Weights of a small GPT-style language model, trained from scratch on English Wikipedia: vocabulary 1024, 201M tokens.
Each number is 128 + 32 x the weight over its row's rms, rounded and kept within 0 to 255. Layers, rows and columns count from 0. Numbers have three digits each. The size before them is the row's rms in percent of the matrix's.

# layer 10 attention query, 128x128, rms 0.245, rows 51-127, columns 0-127
113:182125117145152120162130144122086102122123110127128122126130141172161108124148150136100179114206145130156076104136091180122092153080107151128096092187135115192078144149090103130162023192162115138076148134114104091140176169102074193105049122085131104159101117106142139155123127144035179113146158143140125115156163124107072128098130114126189150122150127116156120169162146166159135146140
111:118108091100127125174165109113126149119102130044162180113132093120168103140106105120138162139125108100085121106148110136104113175153111156169182116222123114148026132152160072147112083157090071188144156097101113132133181179074142160134076104101130114158059112132146116093128144147084190116140106153114142124114165114148122152140185117110136074159119153173138103110199164111168111148137
095:130141106164066175163129127154181130148151154125114152122126100068091113087148184116115121033201128181125118129116128127136179109108060103071146152107116135068112152084123140115165116080129156070175132154131174127167121111141139134098140140147090145100162190100110121093124186063145132153101168095181123171099140108093202091111147125143164098138161179132096149131113127196154118132129
102:154109130112159120130115154102138100103135161102135126127117161113143138153118158122153131113112153149139103140185171188168141146171152120152096117093063016130171075160080095137114123161127119112122105098135115118092097164125111192096153140155159130167096127178084172169171178121101114155070154117097178112140121063120100119101115081116137193177128165172129119156186171157123162138222
099:163136097105103134084099074138119144111124149156162137121156109069199100074084114164147048153137101113142168124224088152109094101086154128101113097158098083135200163104138155098110136127160059056182136158130058116121169102111173098128118103113155122124092077144111093129161125094115160090140153150120154136139105168163090116134117154160126137095111078167139130121173075098113148160158
079:180164136142158079129103133140098155078156129097192107167183171159190117136183095188122108159148144138131185147139135183161125174119148134137131140148083070165152130184094082169097083120134088103081148145074165146121102154100181181107146127136191148108097113111121130154145166095097092169164114167101210135143135118133108125114109057103144143111152136116116161160198131145143155090137
109:141129109105135094143070177123063187119074084067126117099103162179138155165153155208094176098085104071078100096118112125083176125070132135167118167125153117165087191166123083145147083180136103100124146121120080148115148157124128157120104124093181137172125115122149158132084149121062138139123143124077112061153114113169107120093125135153126065119182135104129138110128126176154145177124
104:079085186140104124095106116108134099176123143156099114153176116101039132138133156113180156155088086169135112167123154039173143133147156075119149122077099127109169103130110158145116226088100170139191117086133185134073101099171179113160167164162107154074198144159132139139116117108161129139103144110111141109121100131121154140149116167109077144165141116129115106110065114154130135083122
098:114118101168122120147167178113079092162106062138121135066129172099150164086099174111068132146149205133118140134083145117032119141148135124104155139128147166134103100154162097085114100167151121125170083149179192178188135108159069097147135099129111144139102127097090104128158074147196170160117133118108120156111157124143171124131205159158177142111073139076137126122127087148163124131151
096:128151144111064127133131112144139122169075118180145118124094138072059134081146114125191134112108138179141106143205063070146145122148111052167106100126108109101150086129093129114157106143150151137139102098144100125122066138148119150082115123094143153124162144184062129064131109129116146128098142140135085064167146156143099089140178172113078124134051173164118159147101101133199115138181
093:106110099084135079118140123146095126195179119168171163157090087148092151205100127157125160112171144097127135153121072095088146173166086144132163056101137124121177116194160160115124138133084088163135085099144192092157125131169197128114098144165107112137073126182126127152149112111148089144070109198104155135120156111136111180165119159078079165148114107131147128129116097141167115139067
097:191132150137092099098091144142168171155210113097158141069114130118117119168158123086168079119156157132134177118095189104130168158122163110103145086086110129110201152141171179133140175100109149112075106110131203138096087129125176123138129121140163194137052146176130139107179125087138099193113174210114147150070130106145137119117121081107132106109156125155150116125142130085130117147093
104:172122156199145091151126094185107121148138160103183134144154147130100139133135195203185160158094126086095153126233104105130104174171104119160126155143131115126115121145107087118092085143130090162142149161106147155184114158134118138099091130134093125098170156173078095172091132137154120134182107126102224130191182175098162104174109152138127119137150119128128085145117120110180169125105
113:167187127139129138105081157140148135181102148096135124170076128107103107082166121109126128095142122113121114151183160099129146164118096109080164125200191205137161115144099136145050125127106210111128116173109130120157093121179146110159107117114100160116158109152119075148130063147152143108117170071155137150096089054120121117163070127197132109074132094131087166171111183162138151145112
098:095152142078104131164136144149141073144163110113116082134126057152119113105160155109119194162123125163061085121078149134133093094090103129129124095088137150120123123119178174091200129081092151089155096113149148138137090104144134135089134104102172131076115140097184060086080201165133090082132125076135069154159102119103133146132147139144157126167132196122057115097082103152162087095112
106:113146123100160112048104187096167140172146139099160175119065162082124076130130163133130092111116171101098176132138111086093097115200167125146151143159143097145118130135163127200067140140120153121153089173096090144166123136153097086141095148102087120140115094147044113138169065152145129079125163115103153156075148107156108081175117161154110125124140089134114131152152099125222127120080
096:137139151077159147101108171128155117144113186134177156152102168124161097149160111155134107129112159149137090086216161100150143161178135122138111157153060136150094158100110102187072121177106133137084130143075155132131075147141129111144087174087131173187153148177119166129210065119096178141127138166117205107160171078131084116110100104132086138095089087161096150135146101106127137146145
107:095154087118131125160079153164145131155129142074131141099114120085101112132127169130135102077153131149153152163118105116034134079130130106131130157087172117099116164164137120119156144116153082047167118173096132150123134106123118060092109114122084135159118157106114118186133137126147148114090167131124116105087122141128129021153160201166145136155205149123167121115130108175177207180064
112:126086156131185172088161137104143151121105168168127117144158138122076164155141091079143134157090170135164124148136142131203145144156139167120120097088128126114164137093153104144052159139156199180132127094104127112116067119157177132175164131157133126149170158211100145143187063066166089155097084142093140084110151169132157155083134092086098131147085115143078133126143135118084121142189
127:147134124099161136055118129091113151089142130121137152168139160126157156171146090139141145133092114132158127118151146158171140190147177192096104107143056089154163106137134090183100094161104114158059098099111146095088116172109131142129116093110138140136112101171091154121163135100078101184096114181131176128124184093175108145109144042070147086100055130131098131113158164073152098171174
092:124079167187157094113159099079066134095163118142153106125135140176117128090086110072117147163113150132164113143136146130184138144099130197144147139160137109135150087123166123124091133127118152160090143135121133105183098091107129178139132115181203099078104144194128157096032139106148141163107113135110154059090161143161145177058103134123167135158104136147117124177142092125151110044171
121:127191088116124152182164183160161145105099182065101121122096152086169133122164106141116135069145139158112121127154148133066142135111149069108155117116155152105067176111108084131158087121177153091150114166087130137119173161138150121162189124083106149227161140067124120137147095101158175162140154144174093144143148143106117096164158142196147161135110154130171146112133143186123173189140
106:145126134199103114173111086177118140142087097146108132079082066148091075082138144107083100078142129137105142135107090124113152133094081101117115168112168140122158164143148164066104157052136115075155175148212147124154137122152139167104133133141149092088128152146167096111048135165153168065152172106099099107128076171128162094137119157169175158133149137124116089152085093143121128089083
109:104149090132090133167177179178182061136163156102103123131102153090138052087148102130057137098161125130115137127118081090045116140095094075128147117152148147126094137101116107128163118138134139119164158125106106161124161208146099104127157145109078119165145152048178153141139094142105174129125129091135099133157113133069131100140143165219122170116157182149146177177103086142129130146101
102:116119163103166112054121135086074158135154082138104140165174134145122128181148136130194130158101145129133100113145140145134125124175163182207107109130068049119144099100135095177129141150093137149084127110096098097134109133087147132129051117119193160088104117171123158119126133129078090129105157185086190157084193165147138152111108071088174079140136116152112131111182178142135127093123
102:130138088137053118139171146155160155150059129092055107112114145133143095080146136134079137083160115157107143148152068076127136173142097100096139098121177133169113076112077122077110110073170158139171125124161098138132167111105138168131195101119097138169161151088144090134127100129165131117132103086162094117172118189131123140126175173145125137162167101171123084139064073132055143154077
099:167142138152068117136174090123091136137153160120180158065159052186108145124141130119166113104154114149133081128129112165118139112142122135124138099119106125146122163156179130125098177139125145105082122132101118086143058161133221177067050151134184157144150147140114093103086167190126097115104183065156154146110144098172145148119132134119149068173154082150150086111102162185152130129163
090:085111165105098161140125096140145147150116118127156153172150172122075154108021143074107150165180102097063141147102092119154157090112116098105152076109173177133051106130158125114087215105081143174156143095139133121180140069147132130152170136128177152123165100108134108169129156122169094165088159123174148127119141140120174152168163151079127114132136092100128109061106177137137101135092
093:216144129140197096112125102086064151132171070151165120087192113137164107164185135102136150143119117125096082145156145145127116130121109136180125131212143079131102086117162146178155141106184093117045109148085120113129113137124117144091097058134168112111092097127044131144119154128116144082096116093094146120083124133080138129105191117104130134131163164099113087139160108176165158124146
102:171145156113088140183141081179161104133128149193131121089131107123151127148082188078185161081171183145087167129135060118166114126178059071141150126091117176108116126095139139093166160102118120073102152129154120081156094103155127142100166138154086096088164134133131125130094073152140130139107189145174126160149095110116172181122131184089137145115141181144135124126119145188184131097177
091:195144119080189155132080055141108136125160107112091118080126064130128154118128145113137113127171124135140117135085182160143115073084165123111133153188160173133138139121154211113145165065168100103085148125133155074073067120122201115082112140137162130123118098134073094089093130161201111113105144118145079113111163098180078140138147143102117086133152089123124094084098105161147117117101
099:117166155141164126190121056083130119129149101158123116106172123163168108091122161093062159118153154130102138125140100171115116098149127117134101086237152165130139156168138170100092149125177063108136187074126123125155107092124126160108131120118193099193092136091129092181100165135167163065113090126126076138098080159077150120136168159118134078146172137131136132139118066131139182110118
091:067111109104099127157158156144177136123104168128055138182106149088119101089118139066082188099151135114105126146131100092098132164101088121100129085094186202095102132121102062126091134117081138138190117141114118151164210153157137149156194135121107139164191127093140109145182107147145122145168073134156124123177092166128082126133130160146093144106091151156149124140075071073113132159107
100:197069156115112070116104093136101177134169129140144136107120132153133143145180077139139090175127104109149132176172154198178108114130144153167083154178104070154154164133137114102115135089135089102107160127102190141164065087126088107156098098196130149118087136114130125103116109121057132119139110101056121132095125143159101071103099121076180151135067156089101100138176128095071159123127
101:129088152118080122152109073142162148163138159162114118043151113112103142132130133122042175099170103128111163178149133079142167153120159095089158131223170157135188122082103171119111187038127117141101096104132117143130093124157110153113145188134096139166125125116165101124144081182175119113130109114138095126144122178067088125151137169129062119118144100142102124110130091135088104081092
082:156160088078079115172117086177105130138117138127121143156129138182121108119136111148128115173145061120094115138083159173157104166133140152097113151209084102158123110124108097179114103113171144154061173149124155139115086126105091153143127105129145166140069067143139136093110154127082178133079122140092107152142137087114058053111132053139099120120137087150060151087135171126055145133079
092:103123139060118122113137067157147180115105169163069158139158154080082160114080140131133055121130102147154121179180182144164150135186150114140129104128109096154083116138118110120101166039077118119127093120104143176126107102130179123113180121132138152172104190132170070135114183119221131097122155129135139154092142151129132061141178138110117124168112089147136115098125133105102185122076
094:127135165138162106125135088169093182122176129152073111157151148097062120114041150096070186089128144112149147168129069119112104142104109129155156108133213139133150149151172121114116138072071100119135117080155102104172190169109176116110142172104160118145120128094138102137116138154163147121091148091133105135125192160104145098153193171176100117129129128103126138142091067098158076110054
087:137092129135115125133146176133126117075153130130201157185120144142177114146123139144141095158119105120183138140191061193111144046124142173090140134139076147150086133142112119124117049138094072068093189124104114106144079151121085171135108156125133154202097168114139163186128114109112150151136092191158168166140128125112116158136123097114162106181117074135155157162132101066142175146115
078:154136109124134108160172153101142122181089063156105129137158127151146111092142117087078192120210156123068131086095142097093160111077110088111103104169172171086140052101166088147122131103141113165100148186094138158123170118102072153174082100126124102096153078059104084182124144098149130139124127137118089110128131123074137104130132173197067170104119103136129099125092092147111094122142
099:109105096119159224056110127149124096130157107108148121123131089156148123157150157166204088111043147126159162098104150111119156121140184139141119162099080099119096168130090157171173129171126102190108149127130112124109135183095134119126108170136112119091123133193047147152152122055137077084086128155110119099101132153150157074121139084105101090147138126189071122160172108119161116142114
091:123111138132149152098149172156133156138113070148163071175156161104138116136150085109152198143094129116120173070204125145183152114155075163105135141111065108119092101154118119112128049154095086135105068112136132133089102124165122182160149162109101158091132055162113142121162134095138104171171120155091182158146094147075153146145141082106145062174171148078129108136150169138156158099101
108:116137155129146150085172181171070161106148174189130131112122091100147168147155157158233141090110141136120129111180160118117144181199074118160069108056104050147099166163091126148135114112142151098126053139082183073131117165139115127099122149107128172109125160146128128144156108115076122146148112126095189105141113143117122177113120111077166088166108180117150128140120097132135163115143
098:113155136127137149117099100112112178083163122093168119145127141164154154137124110171123091121063136153127173097120103150106036142127162139191110121128061070129146118103120138141114119249092092107145160087163100140102151156091141129116066129148150113090129101135145174133155154112098082135137172091089183121105185120166125133096101085073179085140109169123119141117193119111172106101182
079:137089117111176136157079104183113186105125147182187082142150160172143125121168178149127131113099106126143123151219106126166122158148093112136121167098086167134090160190137172162119100119113079072122158101173092122139131110182112136170187162117146159094134140221127152138129130090138103114129125136149210139089089104123149118124095101079142100134097160167078116089127113113140140057096
102:133088162122104164177146133126119125038109138162100092170190200138145214141138093113149140089112121103140103135154154145136120133150122144102114125120098108117147162175110079098100167167121113156138134112112182107078148196094144161113125092120126145125129161149147144132167108065123088162107178159154145107171147103120158199181153099127163175104141113137189175115148188133046076161134
082:077106123050160101084118153141163166193142207113132196133099060070077211106123105132132123076096092125131111115102137174100124134101184087150130142108135092177117158073137157113129093114109191071107134150119161132120071106188185128100158175120114139107147157135197109139128133136123142098107105161130144159085129147151118055139158124108091096129129134148110130112169151146134140167131
113:125102151131128186085154136074171082088106160178147109173133165122160134147153020118165123150084160100124150131173120128191138185167143159130106131151127147132129108093103072190050085159130187183106135113078121111100117178163156163175123153113131127147162172151132122143126051122090149166146109162095162139166152153108125152126122083117098123107103081133104164154168138099118081120150
089:113051159177119168101153119105143105080095186163142110146163152128103131138138079115206099139120144149117125130150144139187195169113130165130078125086081181106121176082113110131104129190112163133136167085118153105090145143117162165153163160105156098159186182195148178142163083068125107185126108153134148150130143156144178148104140113087099119100122083128134113159161154084090174138166
109:145112130094133160088144137085155130130118119143174105168133175112121113122134108129167110139089164100084182130171113097122091156140185142130110111170119103182156142110154111203076148148064123186123102093082106167070135161197054064157129124109104115141164080166078101131195100090097112113082170142138145116098125118148131150131081150075094108087118104149104122110189117076148078153097
102:138110106212125127159073089137100115105119094156149112129154096173097108117083173121087100147179097135176154139066134143117172108053157174054120099115149131090193089140140136065181129112134110140144142115209101090140142106105161163088145111129146119120146123133123119165085188162138095110140075140128072113102097163141176124148110043112109073145147092126163124122106154122142069126119
103:139128157207122127158096100141053114092155134134139174105119122207144148142138114107125127140162122139159072114137182185146169148134093167118097141160081168103112132076114138133160095148139094089064180160113162096153169146037134167116066165138193138100117138111165154099063194139132150161162096103083153119166142103154136127063097110154148129143089137144135161112104157106119154095151
108:088107115147100128164108143169163059129137151144114144083143102153096082106163166103107162135194132184165100152134096130116126104116068098124146144089126177075157098097106140075191143098164155080148169142164107143168144120097130169046098156159122095095107168088124115119101156170121163130132116100102138109138107159135180109132125174179109166194169196141162131188064122168155148130142
103:132179137120143167091132115122118156111169113125140127165153199104065184148111074114152083158087195121141154096090145100128119117169140127122186108126136128163142145138204151146115105146111133196114096099099203187082097117189150068158133132128122158147148089178108143081179126087185074105105106117160093111124135119138077173120145098102098057084101103109098144112150110101101093141149
116:114162086083111130183208163194157088123101156086061165126096143112130084084130144109104169108184146124099137132120120137080088137087098080106137099109143131126054155122076066113178082125145150129152149153122121121163158131150091107133157112131080144120128109061140106094187129107095159132109139110149080128177084127089123067140162191186134173114103161132159171135080122149120155154098
099:091123135081142121056150165092146126143163113096160135167124174073137182166176121124160143162122154124096089125132150118121110166195115131158123081113070115129107088135113120209140138183114123179101107086069132120097109151176098090157153123105109182117128095145116173157171099108081063196112093173142176134147183100090086173124136123073125128097099138103126154103153190112130139145173
109:161113118223112090200131126139095144151087152174105134069159103187141094073116150122101160120183119147133137149147116150138146126094079128097106144150204166127162140126156160091097116057187117072151158169186130118163132085117156167074104188112172100161149177130140078109106098139157184113161125116131098139119055136145156158116115141143156114168153144162118128140098096144092170136121
101:051168131097116126115199138128197083133108182112092099124115126110092159084121116106124159090125144164142187103133129085175138142112091108098170091028136142137154139131125097108126156139107218208183100102148115167124119132196119106126159096180057136163122158097139138117163126127124061149117105109124098129153107240119118152126128138113087111106115131138110141130115133140128141108136
110:130142098166099081170161155152177109117115175087145137111107118107190135152172094154149103066138136165131199069121145110110199184087093072082136134088141113119119174153123092103122096128171112117158092179142167164078175198173119143121146115134099058141129185079137140172108110131143159163147211130129168116149127127102161083137110107187115164094113122115163122152147137164154121134137
114:132159200127146186068114070107100132162163122161138138089138087192069126153090115134161087143127161150157108143144137139122117089169178159161129090148070109113165120126137142158098187131076113126087145118111107114133091111099196163153028143149181177083137128161139140098110184150163060093122153097110130130083193158147134119109098120097135077146182093134114159110126149127155110101126
096:170150115148180127176157133131134129065097177113115107071105132131155142125148129119099167096156173142141195137132108156114133116126059092050178140144136169098111125175133175116123069099149088059116150201193139135136135138165110185122175140145068124165165170127108145135127099110186129133182138151161128158166143123101108152143186192163156131135149128107151140147088048113146163139119
102:082110109116120124155157114176157133143104149194080094149131101075114138108138133108063158102172072165063200128153113154112104125124040116108141129100154119133147071108183134106126098098120113052181141098134166171130143127194108152101190147120093141146185119087173100081133101090144114116159140106103127141117073138126091150139129171098126115111057141127126110119083053102143160097113
097:096120142110059137081176120151158118157092186123123119141094095082123124106080103122153135114150081128142170142126067147145138101149159120085201091088111179119148148122096124122105125165098161083105166129145154118102062110188169141198170180157074167137160139098132169145096091126124104204176090125146126166185189144152110104189122177174124080141083126110151134122100143104114118112117
088:120123111139104082129159098099102077121159097125158111113157120151107187169203135151151108130090160123188153088164126207086119121159122111114165136111113142116175125172165164127150076129119091117105115099179130164135038114157122158048058162154123107125103121155073111121076128131077087080117155122119138132083138142133193156122171141119164072160072175156134130186143123141132138099097
093:134142204125159154081095117121140118177150085147111104135142086115062106099072148116114122137161124083140059197125121130142131048128170148174117141129166160132147131121124182071115248150103153138145135083129130084134113097146154117126139146121160171154111112144125046145108107130166156062121089087118051131121125173148147154131115183126100114143162117116142080141070138139100109120107
083:172102129128117168139124126137136103154113136095168087121128087144205154206100095162185096154088121143156164107161089139134156122135174135113131088135059074148113125150114096124138131137147113114052100153087150115088157145091164151190121063177116137134121112110127137186138085115094098191135132160129129083133147106089117071138135092081057126139115062080136102108141184115174114178177
107:075101136171100137111113125089160109194124069138094117154102142185073091075124154133083169124139117121141097108147133104190112101106124170115098120075140173146179143108136088104130092151125136189187123096145068117157137078083097140168057179124122134100163118082124116107118150143092118093106106044126087135117072155170202146117081132127075116112144151139081102176103108124107112111109
097:106098138089163152202094097163080161103159141158106118153171133080102131082113141129093140119083123093144113176136086156174011156139122130163098130133144123167170142172106142131116141140130158156127143086165175063127169130076122093143190159160121102135083100127144132151099138113130149108131057124127077127132180138124077143147098146112159163129107208104104102103144078090057099138130
087:085093060148127170116129155111117168133158159138127081164150171170136126049116091089150132139166154165179116123113183073133081112059103128159105085154173160107146153097173118171113087122141171167165125114116111140152168179151195067134114185138148107094178136144105122052160132132157103174135121098164148111095106134180154123124100099137137103165137169097158109146141089175144069152114
085:173157135132138085124124151085134173125091074097098154129072117105117147137125113152137105172092084088128137142178153159107203161126174144101134182146136074133092124162070122117128121095124096135085106148091131101106061049173129201137162107132181139154101133118124113160129166130083132120132129175092209175200096180105129060121171088121136137145131109128168101100120124122099165114077
094:115119138144107148169193099124192101119130078068099118113145112135139058135163109036073151108160137136084105135129112116158162101129046136082123121109136166158108108148153138097129126084177091132121150135111109139159150120122119146102190136106123121144153091079113138107156171166174117137096101174168110149179117129090110137165196204157082154119146105088124130125045101105156161194117
091:135138146207143078095188173103130160113103076149160093164167116159119096077115098103197086147061115146165073128086139121154131117062153107104113126049144136161136136122130138126143173158143145147095115111133114124170134117124106089130192116163134121109153101102153175180124103113120079148133078109098139150105106140175214159078096054145143125164095128095096084133128074145103127125165
091:089154158104098137102129120145102139141152092133134124117132131102130159197175164162161118116129136160113114130177112165154127175184118151171110089106098088172183124119100109173107103107114124125084109114062153112104072166126077154102042097153166157121115107119089131156106164112028088131129115070071166096174138217100141119102161104068116120117120173068096103127112140121133141123088
078:225106132117132104116086149133059158117161158153171135108143186141090145150184141168196062158084135140161135142151125128154118147183117149175103129139061056134121104147119130157132166146117127112079158112123158144122102119134125075113109111165119128093111162192143150097160093114052104146130110136064188118112156143147101142088120087063160118184145164113104131119203136098106146129155
113:106067099124137121124193171082119083093160108070143096132142145089170103155187093113114123067128158135173072083132153183117142118113080118138108163073106133156133161151126135155139064135167148146099115115068104102120086234072119108068138184138101158095085098114096139138128174147121070157097127188172116162152146098113139147125163131141156132128137129095129109162116164166123085127097
104:113137185150098114143106136124087145132081097169129159113051146180071115043090139110104137129090155108093059156123198090188097108083143101135125150143178109160137173147127083132130126064085104154144116176148149133113193112115087099205106152119121107142158114108162110119133158124136167084093138086099055113117057087148134104101114119133139157152140154116090140117147118124072148174143
106:125068140109099179132127101116141146148111158186098147081078117129084143092086160086148121163086120080122162144112160080153119108117152111097076141146197177119110209164147140082134173054122156123152109144151151121163139053185157110178158198141125082150149161115194080085140084164159145111133110123118097137120079120182097086170104169111131121135089136144161116124125108126115166126105